Part of a small language model's weights: normalized queries and keys, a variant of SOAP for these matrices.
Each number is 200 + 30 x the weight over its row's rms, rounded and kept within 0 to 999. Layers, rows and columns count from 0. The size before them is the row's rms in percent of the matrix's.

# layer 2 attention query, 384x384, rms 0.119, rows 34-50, columns 192-287
091,176,231,233,173,218,224,167,226,203,215,203,233,206,219,176,194,206,266,178,199,116,263,207,209,166,156,227,238,194,169,169,186,182,119,161,200,187,198,158,221,196,202,238,209,178,217,175,199,189,169,254,146,188,255,220,235,246,213,201,174,215,190,200,184,176,175,183,178,189,142,178,236,155,187,162,188,219,217,204,209,185,169,178,261,224,124,237,202,155,194,219,229,175,237,231,188
096,268,191,187,219,198,188,190,179,241,171,183,229,159,219,201,220,154,218,171,194,234,178,162,228,194,238,198,154,242,204,251,230,217,252,212,218,166,174,206,200,219,191,177,271,204,171,196,260,133,209,160,205,214,164,234,174,187,220,262,218,167,222,213,209,214,174,227,176,190,206,236,214,214,208,181,236,222,236,180,178,240,216,224,182,169,199,191,183,212,172,187,217,186,207,214,150
099,212,192,187,233,205,169,202,160,227,196,153,213,192,189,193,185,137,230,190,154,161,188,218,234,237,199,182,158,204,208,269,174,206,189,241,203,196,191,201,187,204,204,186,245,208,219,192,188,177,160,213,184,239,201,183,217,196,190,225,213,273,163,220,187,165,147,177,193,222,155,199,227,158,179,202,169,217,190,189,204,182,225,231,243,214,132,201,192,211,108,204,260,206,132,212,146
105,213,214,144,207,185,148,184,145,220,207,165,178,166,230,218,181,167,119,166,199,150,182,186,253,242,241,239,163,243,259,223,227,205,214,259,215,181,154,203,160,169,195,214,210,208,248,236,214,149,195,163,172,207,264,171,191,195,110,221,217,224,234,222,238,250,240,195,204,225,267,205,144,226,186,180,255,213,187,173,218,206,225,231,209,207,255,205,221,232,180,206,208,177,190,191,168
106,183,188,160,232,182,183,144,159,173,162,161,225,175,247,176,165,177,209,209,188,234,226,160,226,212,208,202,199,166,148,201,224,191,185,222,197,194,195,194,210,192,238,174,256,167,200,230,170,171,228,165,178,272,209,238,200,227,145,207,222,166,190,176,204,208,207,213,211,215,189,203,223,241,199,232,205,164,197,192,237,165,216,197,175,247,200,144,221,189,202,215,232,203,229,219,198
095,180,239,195,203,189,206,185,248,164,180,202,174,245,224,227,212,124,181,167,197,124,246,155,184,226,219,171,171,158,177,176,192,182,171,180,144,176,200,183,218,207,226,203,169,193,216,197,176,200,215,229,186,219,240,150,234,231,178,168,195,241,195,180,198,171,233,188,230,217,181,235,173,203,168,177,237,265,185,175,199,199,184,235,232,235,153,140,197,208,145,248,212,216,214,195,193
100,201,219,202,202,206,175,218,185,239,159,240,201,176,193,194,205,208,209,199,172,302,200,230,200,162,214,231,218,225,173,225,171,189,187,197,227,208,226,205,213,169,213,182,217,201,169,200,168,189,207,249,189,210,181,222,226,173,204,169,182,158,174,207,145,200,207,163,230,207,199,226,247,200,195,209,194,143,222,214,226,232,181,192,170,142,208,192,180,246,245,212,138,165,220,218,258
104,202,181,239,180,203,194,169,230,180,151,201,204,215,157,197,211,184,198,222,196,191,187,275,221,264,236,174,155,180,218,206,204,197,196,244,177,220,233,223,153,217,199,204,201,187,187,209,221,199,218,148,172,222,197,205,220,207,145,233,289,265,192,232,204,171,189,196,228,227,157,204,175,194,229,215,179,253,176,148,205,221,188,265,214,239,176,223,216,190,194,213,180,200,190,237,170
107,184,237,205,189,164,225,160,192,159,190,227,140,216,273,200,154,212,191,206,241,127,262,220,152,200,178,222,163,214,193,171,177,194,183,171,202,192,245,183,224,228,217,203,194,177,245,199,169,136,209,180,237,216,189,230,231,250,187,182,165,182,195,148,201,193,242,197,199,171,169,206,158,198,226,161,266,165,223,230,182,187,144,169,175,251,208,237,182,201,240,228,205,189,195,208,212
108,189,213,234,193,207,114,203,245,177,254,197,180,144,151,208,208,167,186,143,116,237,172,158,187,227,178,237,152,246,200,232,197,219,199,228,250,179,150,209,173,200,161,214,223,239,168,233,219,207,198,208,200,132,220,161,194,192,197,143,223,201,195,179,259,178,247,221,220,223,232,233,173,228,141,274,216,221,181,188,175,170,192,220,218,211,199,204,185,221,212,197,174,221,181,162,188
112,183,194,218,188,223,164,224,242,155,177,205,182,199,151,214,161,232,203,169,189,258,145,190,169,207,161,173,196,229,169,212,208,150,206,247,207,174,223,227,176,226,211,187,213,223,144,244,171,217,184,200,209,145,144,184,228,185,197,149,235,192,190,224,224,171,255,227,209,224,202,266,206,241,194,189,201,204,234,156,182,219,186,254,253,160,260,237,181,223,226,205,156,220,160,193,230
105,188,245,225,176,256,187,175,208,147,206,249,169,175,270,216,195,207,180,205,248,158,235,189,199,157,216,193,225,216,239,197,162,210,166,241,225,234,183,205,215,237,215,234,147,200,210,209,190,190,236,193,189,201,254,163,225,193,205,254,271,277,207,240,168,210,140,187,213,154,191,179,223,220,208,183,210,214,201,165,224,177,203,242,203,210,191,195,263,227,253,153,184,194,209,244,170
107,211,191,253,170,195,152,181,223,186,163,150,189,253,154,191,193,167,216,183,208,194,197,211,142,183,176,139,161,181,163,188,228,168,164,208,198,205,198,231,207,215,199,160,203,204,198,153,210,184,171,221,159,245,221,208,252,211,225,184,191,205,229,187,203,233,217,228,214,137,184,236,194,225,182,195,227,166,251,203,163,200,168,175,225,211,208,242,178,211,273,236,213,187,187,162,198
098,235,199,212,193,246,184,233,200,268,205,253,142,188,154,206,230,170,156,189,183,199,162,172,233,204,191,167,167,175,181,237,233,146,258,211,218,233,163,171,168,213,211,201,238,258,237,195,209,167,157,177,135,156,225,245,211,201,196,187,230,208,211,233,242,196,256,229,207,149,239,257,170,279,197,176,170,207,170,208,206,161,234,197,195,129,200,194,173,164,153,152,156,231,206,210,184
100,153,247,176,141,171,195,193,215,155,162,264,187,213,207,251,170,190,193,214,203,216,204,238,175,231,191,182,181,214,243,208,229,168,164,216,235,191,250,254,213,233,146,213,213,193,204,222,163,169,237,169,223,207,176,181,232,196,176,142,164,171,216,186,278,181,248,195,174,209,146,165,121,211,252,161,207,167,218,240,153,224,195,185,212,200,257,187,181,160,214,252,214,164,179,204,201
100,223,177,197,200,175,154,174,270,137,202,171,163,234,236,237,202,212,214,213,210,215,265,182,220,230,217,208,188,213,175,163,224,172,178,255,209,179,143,146,183,208,206,217,212,179,169,233,174,191,190,194,219,269,270,249,212,255,188,217,222,181,215,200,188,211,170,185,205,171,182,217,201,281,158,180,239,242,182,142,215,205,194,262,171,262,238,191,237,168,251,209,162,231,190,191,193
112,209,169,207,231,165,215,202,189,194,205,213,209,247,182,123,223,154,247,211,183,213,224,143,194,178,163,193,149,214,226,240,183,160,266,211,175,211,211,131,183,165,248,177,183,212,200,160,205,197,208,203,162,162,233,279,211,210,180,202,221,176,169,222,169,169,212,194,210,129,272,267,162,165,208,183,200,209,193,191,260,164,211,196,175,167,240,185,264,200,172,208,149,222,217,198,170
# layer 2 attention key, 384x384, rms 0.108, rows 34-50, columns 192-287
098,198,199,211,185,253,212,192,219,203,175,202,209,169,234,230,185,211,248,235,191,215,183,249,227,220,270,201,244,184,201,201,175,230,185,144,182,181,233,218,216,224,143,207,240,175,207,175,170,175,158,174,219,175,185,141,206,193,245,217,174,167,209,187,213,221,177,238,200,190,158,235,218,168,215,190,159,220,240,190,177,211,156,166,197,174,163,130,182,187,203,224,293,189,226,220,198
086,153,146,198,190,205,245,228,141,242,248,201,244,239,162,180,225,229,155,254,242,208,161,150,185,208,270,188,174,218,245,203,220,225,263,195,194,223,179,130,188,179,208,186,202,200,174,234,245,143,190,162,203,177,199,242,217,209,191,192,194,201,126,205,153,263,210,208,174,178,190,231,171,169,210,210,226,195,227,215,189,233,224,214,195,201,243,222,216,272,243,203,187,191,232,184,155
100,201,220,219,188,152,261,200,205,197,218,180,211,187,167,220,220,204,237,198,235,198,182,237,178,242,234,189,182,148,166,186,168,230,227,218,224,152,164,182,209,211,229,156,257,172,174,161,181,215,204,178,198,192,209,197,183,190,194,173,191,234,195,196,181,144,200,311,186,174,209,172,205,206,186,238,222,181,173,268,216,193,201,140,180,206,202,194,235,213,195,227,246,201,199,200,190
107,178,207,192,233,189,202,226,168,249,216,127,210,159,142,158,201,168,224,178,154,204,251,210,205,162,198,192,217,221,180,209,201,177,181,208,191,252,157,265,224,163,212,154,210,214,189,219,193,214,212,204,125,172,190,192,171,233,182,188,203,265,204,210,119,191,217,233,146,206,221,207,252,214,208,172,203,202,146,218,184,200,191,227,224,224,226,191,172,200,210,141,129,215,206,212,204
106,205,209,226,236,205,207,225,235,219,265,203,200,168,198,172,195,190,175,240,242,181,226,178,229,241,218,241,168,283,228,164,211,204,235,218,204,210,168,192,192,192,222,208,189,175,121,189,263,235,130,159,183,244,191,215,177,196,121,171,168,229,147,190,188,247,205,188,191,243,195,166,198,220,211,186,194,128,208,228,168,152,182,193,254,246,240,199,159,244,211,151,115,207,206,195,208
095,210,246,240,217,142,135,265,230,195,210,205,206,191,199,221,190,168,227,193,175,206,263,156,186,257,205,236,258,211,203,195,232,163,166,164,171,216,193,211,193,193,213,171,234,188,221,152,183,207,185,223,188,199,272,174,176,188,178,175,169,184,203,200,182,150,212,224,182,190,213,186,159,208,194,179,223,212,240,180,162,212,153,296,199,251,234,217,215,180,158,212,155,162,174,195,183
104,185,176,191,218,166,268,141,201,219,260,220,204,232,225,181,215,224,202,238,259,172,172,199,218,224,172,191,181,236,170,140,222,215,229,212,222,169,213,187,172,186,235,179,139,209,174,216,175,239,194,191,193,161,150,170,213,162,143,212,133,191,207,253,224,202,178,174,205,181,201,220,226,143,209,247,176,149,214,221,195,172,170,163,230,176,219,242,176,166,216,168,92,203,200,209,195
104,193,218,169,193,185,226,293,195,182,180,185,233,194,214,220,251,137,180,168,193,205,244,165,139,215,206,201,167,227,227,157,208,194,211,151,214,219,184,188,218,200,152,234,215,207,227,172,193,219,213,169,193,232,254,203,169,126,208,157,195,218,172,186,178,212,253,227,188,211,168,210,166,194,168,160,210,219,188,217,256,209,229,207,176,248,290,237,235,221,171,220,255,198,160,113,173
110,229,204,258,239,259,196,197,160,188,189,216,195,202,221,186,105,230,190,198,201,229,208,170,198,159,214,171,239,145,183,229,224,169,196,205,176,210,212,172,279,152,161,258,183,234,212,197,202,218,245,184,209,182,195,220,160,192,252,199,244,143,155,179,151,226,245,206,153,227,234,204,140,219,197,184,194,230,225,200,207,199,184,207,226,132,250,228,191,137,220,200,244,212,151,186,235
100,172,190,176,235,164,205,195,213,234,174,193,149,153,184,182,222,194,258,214,164,187,194,230,211,153,176,209,207,204,142,189,243,227,139,204,211,181,208,221,223,227,188,141,188,225,255,231,165,197,175,273,146,224,192,173,185,163,238,185,169,208,232,203,183,166,197,234,233,172,185,191,194,201,191,212,247,238,165,237,173,206,157,180,225,158,201,221,217,168,205,259,165,250,234,192,224
108,189,236,186,203,130,256,252,225,163,206,190,191,233,211,248,209,226,208,152,171,161,160,222,163,212,228,210,191,222,152,143,225,230,180,210,250,211,195,198,168,246,187,181,165,220,192,192,243,258,185,214,209,165,229,195,173,221,208,208,197,246,194,214,135,151,162,203,189,233,195,239,168,182,210,178,261,218,170,183,146,145,246,164,186,204,229,271,205,237,243,209,150,246,189,217,187
097,218,205,150,170,212,189,211,210,174,113,250,172,163,244,257,172,218,245,174,217,208,235,181,153,171,215,168,212,183,233,224,220,203,129,170,195,247,213,141,221,241,147,191,180,194,224,208,169,179,169,165,199,263,248,214,243,224,220,210,193,245,180,179,238,263,180,222,183,175,227,234,210,173,190,160,208,187,156,175,253,240,236,188,181,204,262,191,230,155,196,205,282,185,178,216,207
104,229,227,230,209,206,256,210,257,165,165,210,230,184,229,172,169,185,227,164,189,238,194,188,223,199,206,216,158,254,225,186,195,188,268,143,246,228,178,174,189,249,170,258,153,197,196,167,238,236,245,196,173,222,205,208,136,195,221,192,239,259,177,186,176,255,217,262,216,187,184,209,113,191,242,266,200,237,199,164,209,121,234,206,185,238,251,240,231,210,206,206,129,206,146,225,214
090,204,179,195,181,184,138,225,167,208,160,217,227,180,146,189,213,221,120,206,203,168,147,200,158,244,204,225,158,234,260,230,161,158,261,188,196,222,198,191,181,194,221,226,170,233,194,185,216,180,206,210,178,169,179,211,202,186,217,232,179,217,210,223,145,221,171,209,191,201,218,241,213,143,227,272,178,211,193,189,202,149,263,227,191,266,219,220,240,202,247,205,124,151,241,240,194
102,203,197,192,185,201,219,212,199,260,164,219,211,171,206,194,157,225,215,190,201,240,236,246,219,132,172,156,204,145,186,253,212,171,180,217,214,209,172,260,233,202,195,206,172,201,232,164,201,214,271,203,212,215,209,215,146,227,222,196,189,194,235,188,149,133,229,220,138,175,174,213,177,240,186,193,180,222,202,188,192,164,206,196,272,155,181,227,192,154,161,216,212,238,218,220,205
103,156,190,238,204,187,196,190,238,135,158,181,172,210,183,234,189,261,253,214,172,170,212,122,207,252,217,234,225,244,222,218,241,174,191,184,203,236,180,199,197,208,189,214,187,190,207,229,203,208,128,220,173,219,223,196,207,181,228,196,202,245,187,190,211,262,148,174,229,243,153,197,170,187,132,174,247,255,190,170,153,154,188,242,216,270,256,162,201,247,204,191,200,255,164,195,241
100,211,130,217,202,167,167,199,237,213,252,207,221,214,171,226,204,266,162,210,194,185,186,167,131,253,152,257,207,240,206,200,154,179,234,191,200,193,180,175,152,172,229,199,261,235,169,222,257,254,156,161,233,155,222,194,190,160,212,205,211,184,153,204,173,216,198,177,212,229,257,209,160,156,183,207,163,199,165,176,216,177,197,214,200,162,234,164,191,277,247,204,164,193,217,175,207